From a checkpoint of a small transformer trained on Wikipedia: 2 heads of 64, vocabulary 4096.
Each number is 128 + 24 x the weight over the matrix's rms, rounded and kept within 0 to 255. Layers, rows and columns count from 0. Numbers have three digits each.

# o: layer 2 attention output (transposed), 128x128, rms 0.378, rows 1-25, columns 0-127
# v: layer 2 attention value, 128x128, rms 0.427, rows 2-25, columns 0-127
o1:156129116184152133143169097105156102118123123187144142115142137160144109133105152143126163153134160159154088104133112120140104126131112118123127085094110157104116121121110101123119124161082125094159143114143123162103170135139128134094127127106125151116119114118150118140180113120105143120100106122146140128174130144148112114139112088118149151118138140118144162132105110094120150126137
v2:097106147130117137166102147099110161143128102110148155098128165095134119108063118128136070143152149122127135092146141114102151118090143136164075157165174111160108131108146138151140115113098181104090129121165146092147103159125124135143186166127164131154142111184115152116121109124114135139166126156157110110116140128086126115142146160097130120111116141158117173121136092146132132121142
o2:123054123146112134132131153158141104151094119120143134138112097128127146081100137126113086145160150129133140089108137183148144104156073119106138134100083171145113136154137106122105071161106136128126151154142145126125166107120126113124122082094131110102129147130181092054095126164118146123145118135121159113138124116149164102136126113074140121156109135138172122110180157122165092107102
v3:163139161116104109116155177111128168101178108111138138112125129117112152134131152157086083148124086084136172105136151119103126148144140145122154154083149187115118149169135105127143117156115132171126145148118112095138105140136110086122189130126106126140128134154107138103135132114137143126113148129083134137107154149144116135140109140117141123137140175109118103148133115085095138158184
o3:151142095074102098114105171132127147123127126145128145093152117129112093102132170124099100134151151117147141086120156126127157159126145123147127075109131102119142079119110112119121153173157118134113132126213123118174141104147152108102152124096126121115154128143119109097154146135111156140121139138083114134151131174103137152096102159107141108162101108085104140095124106132141145118161
v4:107115139104156119116143130091122130150145145119132180121152137130147125111096075129118130126134134172097132124097117178125155090114134145137125123132128098124137158099099113107069103090144117093120123131092110113082118097070143139153125111125083124144148125124161125114138119174127162115133121142149135095134152158141108104128135137149133151174171143173135114179084132135124110118116
o4:145148121108160130129171149124129112186106147113077154146128102127171150119096102156146212085128140141132119108125147164121110096114117110142126157112133114091121142108125158139110120131155111124113122167148109137103132128118108127171139142128132111130148143178123111150151151180135103114122158142160149094169165106133101108137113120168114142149130140136158125165159137150161110121127
v5:142140175108163139160119149113109133157130100084129170111114118153158144099095149120124125116137135128131162087135109094167143127119125108157129132136120138107116098100095157132087129110140114159117136170102111124135158108154118143090137086125096163153128119110120104141138105122103169153136127131127158153107143126131155128114123181168166104157143120138124132117118125108144134101159
o5:147158104073131135120135133147134131142145143144151152146131137148134128128120134112067132108144117142128115114114117149140104128109112109129130152106099138111134107112112137130119112149113082121078110115142109135110148129137146129125125129113162111149116136132147123151113152113102149152093132155115100138104169101128124166142115099167151090130138181140130126109117119133107126128127
v6:138144094116152174108135150118115134136145085095121156120152138096122154147119151114153167104158134120162163130104123150132119125112119155128128101154114125172106148143147129129140112133178122164134129149156149136175123121106155113086103112120152125116149109131151119131126103157111138118139131146118164135125130105171156111136135132166115114120132143158138099122152143121128085105111
o6:133135112093156120104112108134151105148089121113156148113124137170142138147123079130113123143129152075124163120144077119102110118135142136125109136137144103131120117142089127138112137129148153125149140115126152135110100124105120171125155144138107089115096167136127120112099156147132151162081152118140130113133126172130121134100131091159146121151109142141116131138155059144123138145146
v7:131143138137157107141114161142096141111145134089079153135153113120126090150135149140101115108147077127098143134161119148131109102131146127134085155135141125115133146143176134161122102116109151143138127133108108081106106135134149139123152113085120170127125153137108122129103123161133154106112142130132112135099136118126053142091148154086161163114143142101101145149123120119127098175134
o7:130121153087143096123163178152140108140191167151120128149156146139143128118131136153112152131121126170114121136139138133087140098151109154128121105115142163146133115125135123113126121115140133137119107119165107136115099142160143126117119093133136145098147148158120146112139138148135139136154133145111146131089116106099106133110097156123149115165118173095143129089148127094148136154131
v8:128157147125139144169112129115126102117125130086109142084121135124115151142137119125082076146117158133128160109117140145121129103118152136136118126143142147130108182158153138138124139152152151109101080091101124117136171109112143111098150164168125133073168144151144153134122130142153147129109142140134107120153119128124148158102146135147143139106146125094139162152093132132168151154125
o8:137139132097124112174124141105139123125108152130129127135126119118135136096130108116152108114137179128136110112096133131083099145118106122153131138142131128134103110120137113107136145128076080116124112129137153165150145108106099138143096068082098171096116159143148171123118133139106111146112099143131162126132126120124109142128150170155114101147140104117129134088166121138158129114123
v9:106105094116125165138130133121125083086125154095119197117139157139149151146120107133166108150125119130123117126104154114105115130111151101108094149136105135132110123162190151100129143149136128123149112139092126121137152070113144148157138138072144143136121127134100113148138097120156129116120117118129127134153147168111125116072118137129109150150116101138152151167162127094130101128067
o9:102131126122121102131103109091155121128100164110124143132115142080102107122129067135097162136097117099102071141110118089118114138131143149138145122170069146147107117111109126129092126134144169128129111159145135120106136120129132112134108160121097108083103136136166153177128144143165126154119095098150145116133113083097140121148127159117150171186126194124116153126152125136123094101098
v10:155166132114126139107123123156135115106156141124113127161123089116093136135116098149122107110117109121107150073143133109167106153169127134128162118105124120143126104110144165102111109113139122151130131143131107104131086113123142108120116150104143124150127149146121178110141158132121147137127131113102085162134145103153143151122120095086133141130123146178120111120091105122064109123136
o10:136142133117088152132118087131133151131171135130127115163123137122108136117139123144144143127133139147103136115106133107147146133121159135136154102147169145097142103138124133146089085137182149139131131171131136126128096134158107116142099159117116111118111177129075106137132094105153108137133133138088094125115124149161161145149122134117145106161123118111147169121114061117142118121148
v11:141141127109119131184117120142145146105118137092131136152142165147136102170103110121135181125159140128105111138102110132136112145110128125168121134072123145168131132138103123097140110091137130121138116120111141155111119122125137112115135118087130117073078112144093120087094114093128094106106116114088139172154093103122109140122125138112172115136122141139182148112132128155148127113113
o11:104109098091126162110110190108126123111116135156098133099129164147155115143122131118142131157094084089114114111168107134131143117135147154125100138118136182153137130129125125115134121112080139104101127131163136111165096158132123137153099134120137138123087153118073136154130115183098133077103138127149081129162133099138162129129137132113130126092167167117113148150111147134124127134112
v12:127144128133132121087091152142125157139131168126121134101106188135117129078149123104133077138079133132094097146121156150140164139094171106147096159132163132118151126137120107118097134092140143110108138157133119097152128099121123109109089111132158079182126143073147160113098115153133141142139139106163113160128157115135142105113149115121140126099131134153140097082118130111123077144120
o12:157123134091142121187112140109122163127137137147109118124101112067135139150082147177119119101111107162099151128113127121114129126126105170098130135148151112168105129092097101158092111116078121109100157122149094119120086076116156116176105123149099108134115138116124146122100157112146106148194133164114124103109111174171151151153126113121154128167156091106152078103144113164118100141143
v13:137147139131149123103132145141108158119111162123117166107111083149101158108137121153148168104112126124134132122112120100093135107115127147126168090112134143118126159148105145088123119133145111135138113125147158162152130081154115126118091088131141104114134104143107138144121141103120142117133133127118159155181185159115132128105151112130133156148082108120173115144143156155115131122124
o13:144133111152127098130093110114129132107105169135141150117114142107140102150084113139140151137145108134102066123130143144085105073114169172166170159143159111128112104131109124119136122103156122157096135126114137123105104139119144131135134153122098099118114122096113156122130122101113136113079146128127113142132161151109168159146126127131115113107126071081108095128108139162110147135113
v14:135099110120092138103124116147114125132114136159105122137132148088119131130126098109146106129133136137128127128174144114127115111157121137130153089167133130162124121131138146127143107159105160104145117133114163129123158147135128134124107087107131125144144129157122112113117136092140101126158127090128088141120096130133152080123109100138142166110164114125116122114084119122156146105111
o14:101145133160157142125118123122116161152121134143110130120095129111131106143124136111138118124137167136127149170135122153126135135105082133144150110148131121157102110170113137143132132135129147143116126124067113137159139144131121132137126130152114125107137103092149126116115129143151124164145109105125136136139118114149141130093144152113123156140129140148155124119129132114142128120143
v15:102071126150152150125108127156139090118106165139119153116100132126097146132107172128141083128122105109128142144092122126129166129116129120151130099092121135150139141096143120105139136134109127127147156124125142155077122139098123136130109182132140141110145109165144149155147131101117182132113139119140115130125134139135156137160095145116101134118102168154115156107108126165122157101149
o15:138127127135108155123118135134156132136158093178100131115114097140098155095144118114114115100110150090118110115135121171116169106133105119119138126160119110112108115106125118139143137146149124146131137155117142133110124127163151110138136093123140148111129141173127145119135113119123111133101132109125119142111111168117140121157102126109176117113107118169128150117142147131093083112119
v16:113119138134150115125117118155171119092104100162156137110108118124145123158114148143134161116104123112132145149109121130119137103086121145088164160105127117077127099125124083139131118157139126121114126139123093122097135135111119113103137185084145091161162138094106119105138144059112139135133089141184112112096131133133123127147115157119163143118116139123134129137161138135091107179112
o16:107154148140122118075150139139096164113116099110151109127139153123105150142115119153115147140158120123108116122123133109122123120154100148115107168162146131117148147151136151120122149123141120111142136162150107100105135129146151112139122143126153183161120127119124129110175121110128112152100129139129167147116103128138116100140138149121142154147124134154136108154076090156134111130085
v17:102109183102116111127121094143093136103111098105148135106152139132172130123108150118130099148113141095108158081130130094160156139101103130104134125111089140097143111082137101131125120085115133104158101147124111127141153111131123139173114084155116134136112151149129122136109155109098149133127151157162102120136169137130125115131122127113146128145166102121097152163101088134122091144090
o17:123146086103119132147141117139130171068102127091125139110133100140145158109147164117094142120168143128125118117130144123131123147087118108158127148121126173085146139103105132146139109142158125141160107120115106108135148099099111093131076093130133095110166108149127132112113128139101141160119145145145149151140097134138135093152136125099133140142138145153111120108145165095109112138133
v18:123113114102122119138132161142150132172130142091106140158136135121100170138101161128109124113128126187146135104113103132125134140113133147079098123115126133153129138121119116120094123120143168113126138130110122132145117104153170152124113130121154133142142131153087127136113137126138161141157164101146132171094143151118142105126137161120154143149161152136113123164142103078106125121075
o18:127143125075144103149125146142168123130104148117120148149136162125139145127099132101137144116126124123100126102117103116131112115154127148139135094124107124141077124133093140128129137140153117109147126142141096125101143128122130130114122128119133093094138147109139127120120114126094128174154098133150128134118112140125147122116101133143131127102121141104127149135136138101128118081098
v19:148141129126146106129141089109122137153129129150130089122143130122095138121136173138099144127144125141112123160070131094152143133130115123097111137133162131118123146093110180120137122161108141115123148135118124108140116115165127141129125125122109141095123126102122142128113112131135138143116110132118116158138125111144105128136102082117118108130092107122096155131142139087132111171117
o19:098143158139129123115105131115115129093166105111149103132108118128157136145116145116134100120112105117125119134134126101118127120100144142164128114127126141139131145125172123102125128162130129121140156134144153103124130078152159120102109132128134159139128111090105127129090149135104129107136134146124132144133138086125111130108128167182114133091143098147130096141128121113129119153127
v20:172099119115122115149099110152114098128139179114146130166104078087093152092121121129160139112113081112138129115151136129120125096161122179142150113131132158184177139139141116121133168089126154157120131150133126120130118083097097154119145113139106153143177130144132134151119152084120149150160120115134098120108106103133146125117118080125122107119131172111115131137148131157124092096110
o20:146161128109141131164110084137112127161157093130154108115122149106099138156133143105133133152168128168112126162114117132142132125114138158154123112102132116136149165151120160117104123173163151129144142133126119108123110149124151138112145146150137118099061113162096136095145103142155135121092097117128119124151149150100140149130160120135136133103135118123124123121158155114099120141143
v21:103106090140133136094163166126152148144101150095112107163100109108122104142125122106117125114150120171067072159117113116198168114105121150160146105129118142128134104089111113087130109120123156114127148097169101159167137130114145137161116109129134129135145138114140140147134126119139102134091171154139143117126116119157154121120109108143096148136116137138150104143103119147123123107102
o21:133167163202157136094163162120150113163116128158095109121137130154117082098106132110112156094100103150133165150148137142162155149145115118139144116109132124141097141119114150135106132126092112155126119081113159128109119122120113150150115132124152092092134143117106115135134102125101138135140149159118121119149124160157110140155123124123111161119156104115122096160111141141104157170145
v22:163099124132136120124103132147147110147146126171129147114155120132131132130154105123126127134107112174126116081108102112129135117145143148121117097126131096094138132106134141151111158127141130175156147126104120132101116113137152139064094124107123115126121137151100111103171130085123128122104136125112121101098141102109155108154119125127133152128147175084083135125123143115092103123121
o22:113144145119115107115124109130092138139141130139148108137138155135113137126145146128115163102122147146151159108131107137131059118132154149138148137166166091120149103139134127139112117126122104100130134131137136140082120140180143097101132145153151153126115115114116133136141122133138144158163137090116101148121150131124125123106111145134138132106127152123135119127108140110083111101141
v23:092122122120166114128106081082074152133160134143097115103128126154134143153115106107161122158110132141140145138102120141147142082128154117128148141135131131135131092096134132125093124132138144144126172137129133124132135125135110098124094135093096094148106135165112148130084109136136140095144111142128115087109162109137107129130088140125139154132098109095129162142121123136127111106161
o23:131142134182133096101099112099105138137120109148093156138158070147097142117164134149117159138156104165116132125155139163139103117142143115168157165127151151115151157153110129093115113115131140090137146164111119107137118119126151125195112131168129135122143124115125124127130140168178092101138143114128169111103137101102138122122140126152169114109126150169131119110124140147152123146121
v24:114087115125085108136128121116127140144135144105125129158120096119130141098092148126094122103105102123119153145123125131109136117136142141112104155112119118148133107124175124102126135119108124137156152104144111124161124142085112106112070135133123133087126130137122114142118123159107136143113135146123162112127125117132111115128125098169186109120131142141090126161132138148129123156139
o24:128117111112119116117135105124128131185145117099128126113126158151168154123142125092101132138138161104126124121139157129112149125145139141133138118113123144132156144095119159136119133123106120127126117125124127112150130100098164139157108096148130146120113094121113128112143132144112121171118150115148150139174117136121107108116083103122133099125134084110114106151125099111125139162120
v25:134128132124139165177113132135112145117149116109156098143109117160138141109174107094127175139136124117151135082131106139118135129115098159112150150161163159100133125114163181127129165108149118134163177150141147149125097122104141175124102165100142133144106122094108141152091149116107160121137104157118130115182140123132152144123139102122109103123121118125103160154107135102098125122125
o25:124143146126102141114113085134132127079114125103122146154169182134117136138122155090116174155126115121137138104127156169177145117138112134176122126134104104133175138153138128103096073137144156108121136122129160097128125167112133139079098112126092120159128116118121117156136141109112122144089149131117081113110135102095106161148123092129137173098139139116109112141152122144089086106151